Part of a small language model's weights.
Architecture: LayerNorm before each block, ALiBi.
Each number is 128 + 32 x the weight over its row's rms, rounded and kept within 0 to 255. Layers, rows and columns count from 0. Numbers have three digits each. The size before them is the row's rms in percent of the matrix's.

# layer 2 attention key, 256x256, rms 0.302, rows 27-52, columns 0-127
128:134120117135109133131146146144122105113121117132181177046184094155175132151108148139167073159115109058100131090093110162143146112168218032101109175075110158101133137161107076156151143094125092130127093129146141158116119122143151137168105155123129123084085163160151032098134099097131131080088124152122154084101185082154085121085135147111186147127169108143143127129109181071127133137136
140:109111163131122115123118146142082157145077169175135150086102107153166113129150161102087126132120209168174180171170147149134151115127137161166089101145135106077080121174132143111068160097139175200072089080123126161092160145071159115096148109154100058063163104160114136139063147149072129163106133058145133129151099102144158114158169119097098111142137128190091153088088128127140133136092
124:148159136088144115183155172164106150140148098109106150164086143136170115125140113147089131168110220125103140102089137112147155058123092143111136181079133051147143141152078109146140222116109139140112123154097141142130134079044153125160198138129137116161223173146052133133133137134143097139112144145083149116125103105097130169152181109101101138140147150166140102141155125129116185123123
116:118146081165140138139081132102073113109118149091146114131130168121135088086123095110144160088129196139125152075126160110106098135083149188138091141174119165129085108135121140112056126116169115103136139189178153180127113120148061123144147125156158119134129081169135134155135139128058171134091104165152136117163184135073109138116190104104153159153174120105134067177086166120132110118107
143:132119074189123149076100132116116120096153154140195107122113097121136108125158100165083115098148127181104189104225118167148163172125152155106082113129117088182132103145134199169150088111183208085142165064079134148094153195131117152032111158084137129111116146143156082112142157134126119159112123134134110159149141103149124099172113155134141152165161084125179114133056101102128085145110
135:138093120114123146180106162166070130130111129138145168053133156113142162155164109122074135165105186139112110132091143037122106155114144083149118145117122151120173157081083123117121130095150176137060161155094122181135131157171131163159112106108086149166138173076102090080101116180114164111109164110188090171129090131107182090200142084136139143191193136154140079113138116137121072159075
135:181103150159041152090090145207124142132135179139147144160086145104128104113105121154112184119077114086138086103152114142174089102160106083106137118142108115135142189177144159154094113140149161140119135127061166113113128089099142173120059068097116089098108100161138092087104157098168071115103055143143175094081079094130166139139157211118126112120192060105111121170078090122146129129171
139:129133089132111133141154133130109174134156137094110108145073151046132117134170130108125164103068115131157112145080110105100101116111117145141093134116098086139151098098119074137153105145146154109097100188133095161152158135110163204145179105070155092121106167118102087159117089167128115112102165141156147103091139139119134214158155180149101101076083116148143130150160066144109091107114
132:103206131071132103104151091133194115106060100135128110098156102120166136163085139196117043139121178172098107135132059167121181174137112130115188175115138099127099102132135135118103122178177173145126065093140154113135123067152167114099121099079137095117140070155095078132109034147147132150100145110121108076089112116145151108166073064136133102185157122139095138142126106180110138143115
137:134143076090112102126113153108125157088105136104139100198132122104146088136082086113156081152134117201144180154113104147194138102117189142136163141136124218164108105115136144125116110148156157067174127184124154111133157096135099102156145171111133097170131159178056089136118152130146080129131180166154085087139083114129116068087127149127099176202159053124155141105119128135083133131080
134:105068148144137083111155151103114082159115070093128138140070098094097165160118179125163127128128139128134139167120122086127118195130118144164160086156119128092114106172195149115112140114180066074113149134163067140123149147169150133140125150109128159115121110142135104073125182086145073167135138089157159130196101071081128076116205121126094201151102123100088091136117116158112132156118
141:111167094106117117135104175189128103137070161097168150099124170130123138163139169077117066107118122062102155143109161121072118155101150133101137156121127120161129129100107134073102125140129166151086143123175130102184091120146083158133120135089107084136065167075062143099128119121147150099097146128151163146117136136090120152100064092185085112106116155140133124119119108115108163095152
140:145178081095094095135205142125142128123173095096189185116148091148153162146072117103132128146127078120107141162059099081101153133177138092138126215141151168154177115076105097105084151146068150099161170106135091106143092157147165161118103120074070148183149160150117133115133132080131129116083172140106124105072125114185142153079116151137133089111141211157147142135138077139087089138150
129:133109125160133146143125067130108147122123163135127136142114120184159155169145139116115129081140178185163181175089131146153147149163125155160189118128155114168088161138136070079113138142131121133122146129096130032154162228110183123129126110084148133093117048125122177123110080123152187151128115106173154122123138117111141167143128119099096115076087111165101116086132143171114143089135
125:106088150090119095071177134122161145175138144064131141089219055130074131153072148132130116166146160091156066133109124091118114177179158098151182185095146164139181127083179155093187111126181113109113111050179170095130110164114133124136118163172145096147141076146123096172110096063154134104152160080165118150120082090152143103145075087122159048133125134123101106149066105130121145141118
129:094145096126159075071187103132120167126108126110136134107142133113132131155152118152107167118186098140097113047179131124162102165103094148128161109189157163065130124132135154146146122172141144104110131144101149072052166127127094159108136128036162148049042145118174082126138063149137186156146135146116114117104100170113141120156080123163143141173171083047201184129106145174137136116093
129:090132185068123130175115118147109140157114165129151106114176143099092166114113154124114140204129179161112168124095179098137065043096106129126143110131153091199139092124135089141100135148145117102120144170137156154108058163148089105140164086117140080092171142132144140091093123101171114148147117092105142156143185128082141160092149095118109147117116106144167155111072166083182128131119
135:155161098066081132110189174131131123129069109044132096107132168073105117178126142122145128187147143105119112139112132143164141070104123201151109118111038127169116171125148130196131161098153119144117096141129170117087111098170110096145134110155107112142181147129101170151112116154117087057157130180170072099140134120127122113089166054181108134074193104103121141157134104140151157102140
159:117078150166112140107091134205145188075135164197132162160161087099046183143091129147119104103133133132172091139124098152110125149120172060071185105153163096172101168137147142169160124139110168131123131070125220052137127129110159145136143113141101122164127126140117156166110139098158086108139184116115159113134127165144142102140123144151136060154165159088077149105154102109127156176165
135:111089120108104159182172157153089131124149144165150114141122139100044094089085090152129135161134138172106188123132120118166164111141112108106180191104167130165133091117152136157179114130114086073125110101066137096073163139150118114129168159125105125214165155124096144160161170122136098052170175092105125170128107107104085149146143162172151181112085092120147123150100095052090180144109
113:112108142148165125116138096170112086148117152123172131152075090121129151161104112094126101136178135210123148158104079163091108135126138099148187092118144144125154126156115112108122119117147104092163116143172137078099087198156100137160101171131175161168101095144124083156098107138164081095136132030154145149117148115132118150157121131084126163104121094130154197163106121116135163154162
143:076144112097053169115131119155137113123117128105155137170134193176114138183119115173119137143157172124140115163101137100168118091149142110122117190065076124179160108149118090154128110139152089121123092090138111111065091085115132200126093128161072086157124115111148171123109201084153124116175133149111162158123117149091088193127179147146152119164147167145084137161113093046171110102140
134:153139173187142156183121143173163092131142133125174135176140131140119091052097131167140101139148119158158127116109126152131087089133170132126161131096168157199119088122135129052135121123127084146127137138133148107142083118131135127115075124125090144141064107080109153119126184084166077120183151057125139138128137105192128158195114112140083097121091152139104043140128150078100196145141
139:123180152170151146134102134106135142123091142053133122143110081109171123086158141107114169114117154119185104106070164144128152128160146056103167119157070096090106135109073104179141188116049084156118126125093163176119097123113135133115197124121140091056143190186169129139163144073151187071125090127136094119129152099158148127150110118181125137146111170141088129067107135151186163157104
147:133085088109152104098186138151113141180120099074065146144131190109123157099117106070109145154117115115110082138091180130139078103113180142150162135110144182116156081116180117100134140143147123145143139137128155089153136162082106130178124079173148178093159127118100188115151080118184143124152174155174120127129112151121070174069141091104113060140057139052178092144172117198119144160146
141:112143110128151142091134091137074108128115124116197088159044126110191127133105198093096139132170112105152132096174215165107146134155218067085102106129087083137115202142100093110118163134121175105124164141130141130123157145102184124124139111168108121088072126145114055145084138125183123086112104122147097130101175083154125127106068101090101106189160095151117111076075170133128129153072
# layer 2 attention query, 256x256, rms 0.31, rows 28-52, columns 0-127
143:103145136107143124145105140138076136143103165136141135100111141129126108087178110095047122119166141146141131122112148086168149085152138147155096140144183090137093118179165164094099147054150167184110134073136132138141121057131216143096149120154129132105126100160127108161129104126061125187098141117142157134134144090124146110157167126109106128092150157117098198147127146115155157117140
126:156167122120114157152126139090128095135124135112136171143124177166109147100162112101122179091098199115157083167081126141100188077108122152150103200127173130152084169103141092174104163106137048179165124131033080204113112102171108104142132125130106114134170132107083113167128107161092101096111149164128180150131087105128147135124174096054142131136194094098090088112147077141130158157111
121:086189085094106135139118136158084155147086163115143130183158142170150122146123143117152137127141142165140151099157124094125174161174181131095151037147049139121116118116089118131114206105148141113083116131155102175125138137150076129175084132122165106154118073131211156081139098143131148157136103070175126130184135134135143120161143183158113134133169174175116105116121128124136124141135
144:046079110143106116077114118134132123052147162134120122073140123116107055120114108155166088122140152111116142123172139156145121119117139124094095140118164153142113146164131207135153225141181154095095122072102104147140196125098168139106169118092118115137106096109179127098082128237148134156149116087039112169115144128150139128173176137154125120145149095105118096103097090129139126167123
139:132141143130151088130128171136122124133158121166114149085195111153141153119141156035123126119158157134115125105026134093088091104167183083161130116065106102128102183102096176110106104144094109112085132127083110146131119142096136158090098131159125168187130109085134088147109158153090134151130178110193171089116130155092143108167133136168094147139156136157186091137110080200147096157104
142:152146169105088165117159135123168112168130127178133193130116076108123146125104069166078131150125122089115157122104103131110079051108087100125111129190135135157121214118124165140108168122207130169053138093088157129104103145123178181074055140088116107108095119135105150078133166080145085146174098139048119102132100131147140100114192123145111138100180035102128181130137137111180126132154
145:126178119140158121107184121151138146108056155162139139121093148128134151142173140093126135093095155128132137111041086097082121080135123154151163143114160084091186088082118031135149103100172103135057165159115147122108149168103103190120162105114087157097109140149126106185150151133131101131099164123066123114133103142123151137078110145137142160138133133138102151148132108148144095109087
133:113179100156152091136114104101152069092083141106087116085142132141117157049183108108129107129068134135085112129125083151101129123154087106133141097084170138148133151104124122151174092156122124196113114094142116113126145105199096074113107109058123141128143141131195106116144058127145142180160194129175070110100112132142092133159082120076161102141176173119087099106105142168085152110117
132:170148093095103096074150094159113078032116106084149143185091114084141129134090119165204090153085147212077149119129145141217141097119141126126112140147143178148113133110181087150098125127122167050122149041120132109100195102140114148136154154139143097150151150173109061115124152147174099205082129124189089136160132133170090147138157119116121119137170130092121106117132145116104144140139
143:101066161138070075160180126140107048125111142071178109145097075100123127111166153124129104135133112165085082149141146134147125163117145107138178133139090134111089128211118134122074132110160105179162090175150134133163115118124144113128117183158164111151123147151127098105109135116174159153126189143196124091152139100040074095104190159149065109127100112158093087128163108148115086094098
147:049141119101101120144110114159139078169084100078131114118109150157127142130149186028119108146110099108126228111114140113136159149042132153104187166115078119105139116099090109143123111140103121129125111211169163123142120105132134150102094128066129178138099083109143100180169134140129122095128182140132194140126166140141145122103120122145091109188168130105147122133126106127112101096167
142:196123142154163071127107085100148103094134177130125144089186176116150119162153118133115156130150116111110122125094093097129132099095128074138133212120101145100177136088190096149118164194147112054134160182135081128040104141128118105111134163160062129105129182157146079086132134126162088104132145099099116140050125133128159131102086128121156122119201185090146135119149061113051134128099
135:116107169086144133142113121156085161137108161146091101105132100114131160138134174124067118071182099183147084135183124199125103146105100126189135100077132126130090141131133088112107141119112135152198143112104172047105125185121116105187113181164198105106104123199122111112129118126088127177119144135117107148131163126127143110182163107083165113098141132128136102120142119153153117115101
127:111137136127113113123181187123096119157131146140149119087141107138107155117101182112149134154128123164140078141116100126122105164147101066183151160086123174061101117140122185091148081119111085152128072211120120062093071111169143102107088119086113142099113123177136121126138139136172139152125147142190133152149160117152123107141147113120160099122117136144113126088087110089130137139131
133:084176091092150157081123070116129161144123126156104112083102124109116169178122144110118166119176112117128121108105136084151159109108117172111130091189154131089120124125157148089131117137137139091157163153146136138162104106128039170128158172039126141040102085142190147129126114154166154173134141135102122050121116172151119114137066134089170179127075099137199144132122084069161117112069
131:144108147121126143175089086162146188164166156112137154144113134168123157094108082133084130120137135116150136128109157154133129056083084080124183171146121078139141112116178149108068123123163095120170170120162184149171102105188102138151110111057137128118155087118143145112109101137144122119132082172173128146154131090106119132085103148145105164087151114110188123092080170108173088205115
138:121130142085115076079125149109121102137105100068171221171138114109076128158161106117115159127038110120137181146136163112186139138066159125152116117075065177177091139061077109073110130120151075135127130118111130103140155090150130108164152114126146160172172104158109144158137109156142084076155097201153134124151118126118106115133190124137104153117165157125112145125166173086157147097137
160:130094154141110156159103125120167138124139099182119148165162097081143150175158113154120137124180168145173042141136151150073104139116090068086164141113142133130153211041113128131163131109069108130120150109121195084109141101100170135146095172126147119229187162117091178165144109094101107074064184099109082110123134177116118115144104112159132172144146077131091154125087071142082114167157
140:132132139156157135129109098192115137126233129107180153150103140133116117152174084123108079145147158084094125117137115136129153083125147130162112173076146147116149102159131099126153120135147083100152116131104153074143118134142162178066146168085169125247122156129102126134103116125173042098113195104076115088148152145122121181099136110102121139098126128132130153027041064038094164127143
116:137101116120142074159185059113158134129157120129129092138121105165137143155127171140130167158154135162097134145108144119121130125096161125124150133167182128123111190119155108098182077137165144126177126172096189087098123154151155110154062173118175165089087128046123113136129111039113166185085112095164094147131177122131130130144180105151121156130153102163148122128077059052084137077082
140:117103122145114167160108113167188147125159122125107178175139094125111112138190202172161101136167162113123158127085141130151076104147120109134110183043056166210146086133039135122102170075124037128156093123118116122104141130141172179107129192172061134132085123125156174124114178116121112101167083187132110116146151157116133133116122159130106087151136169110065154153080127096092151094124
140:189162150198126183209169183147163120122122171131108140153147137119130147105137147162141100116092084136122125108158150160075101134186112132088161159085186112140120123209141121092158150163108124161145139091120086137145111165144136091123030169146125134164156159086082121129127143083128138101114110105102150177158140128155128179113114086086117115172092094094153075059074134131100155167186
144:054118127126134168117130082101134129122104154107089124170115132099137127128137179107113191134106134142181129099092113138158080125171054131121157144175105068086147114064100115133128166163106088159117121144133104180139134144099109169118119142115132086114187127119141174154213156136090137053149157137111072133145161151147188152114173126138084098128125139080092147106137116121150162199116
154:139133167146172150143192152111114208119094115178165114078139136132106156154171123123022131154122130130151066162083140131085130119081111134123144128113140146130152144141190074120076100125159133114112191156136164079145128126104102156196108145133122167112112105173050089162163118128132117158136133186123148134149075140190104135082119119060094063115075076146198084130089154150172119140105
140:116123136165137155090077121120065124150052182066147078127094151075118120122099144106094120113121122133138197140117180173114104157134171114197147139094168094117119166148126103105138127114084122134130126132117119136146135107098205152133131158159077176089113110152174111120127096118127140123125173088110073147119172055134124108133113160190123081186128140100171103117095106138198096126129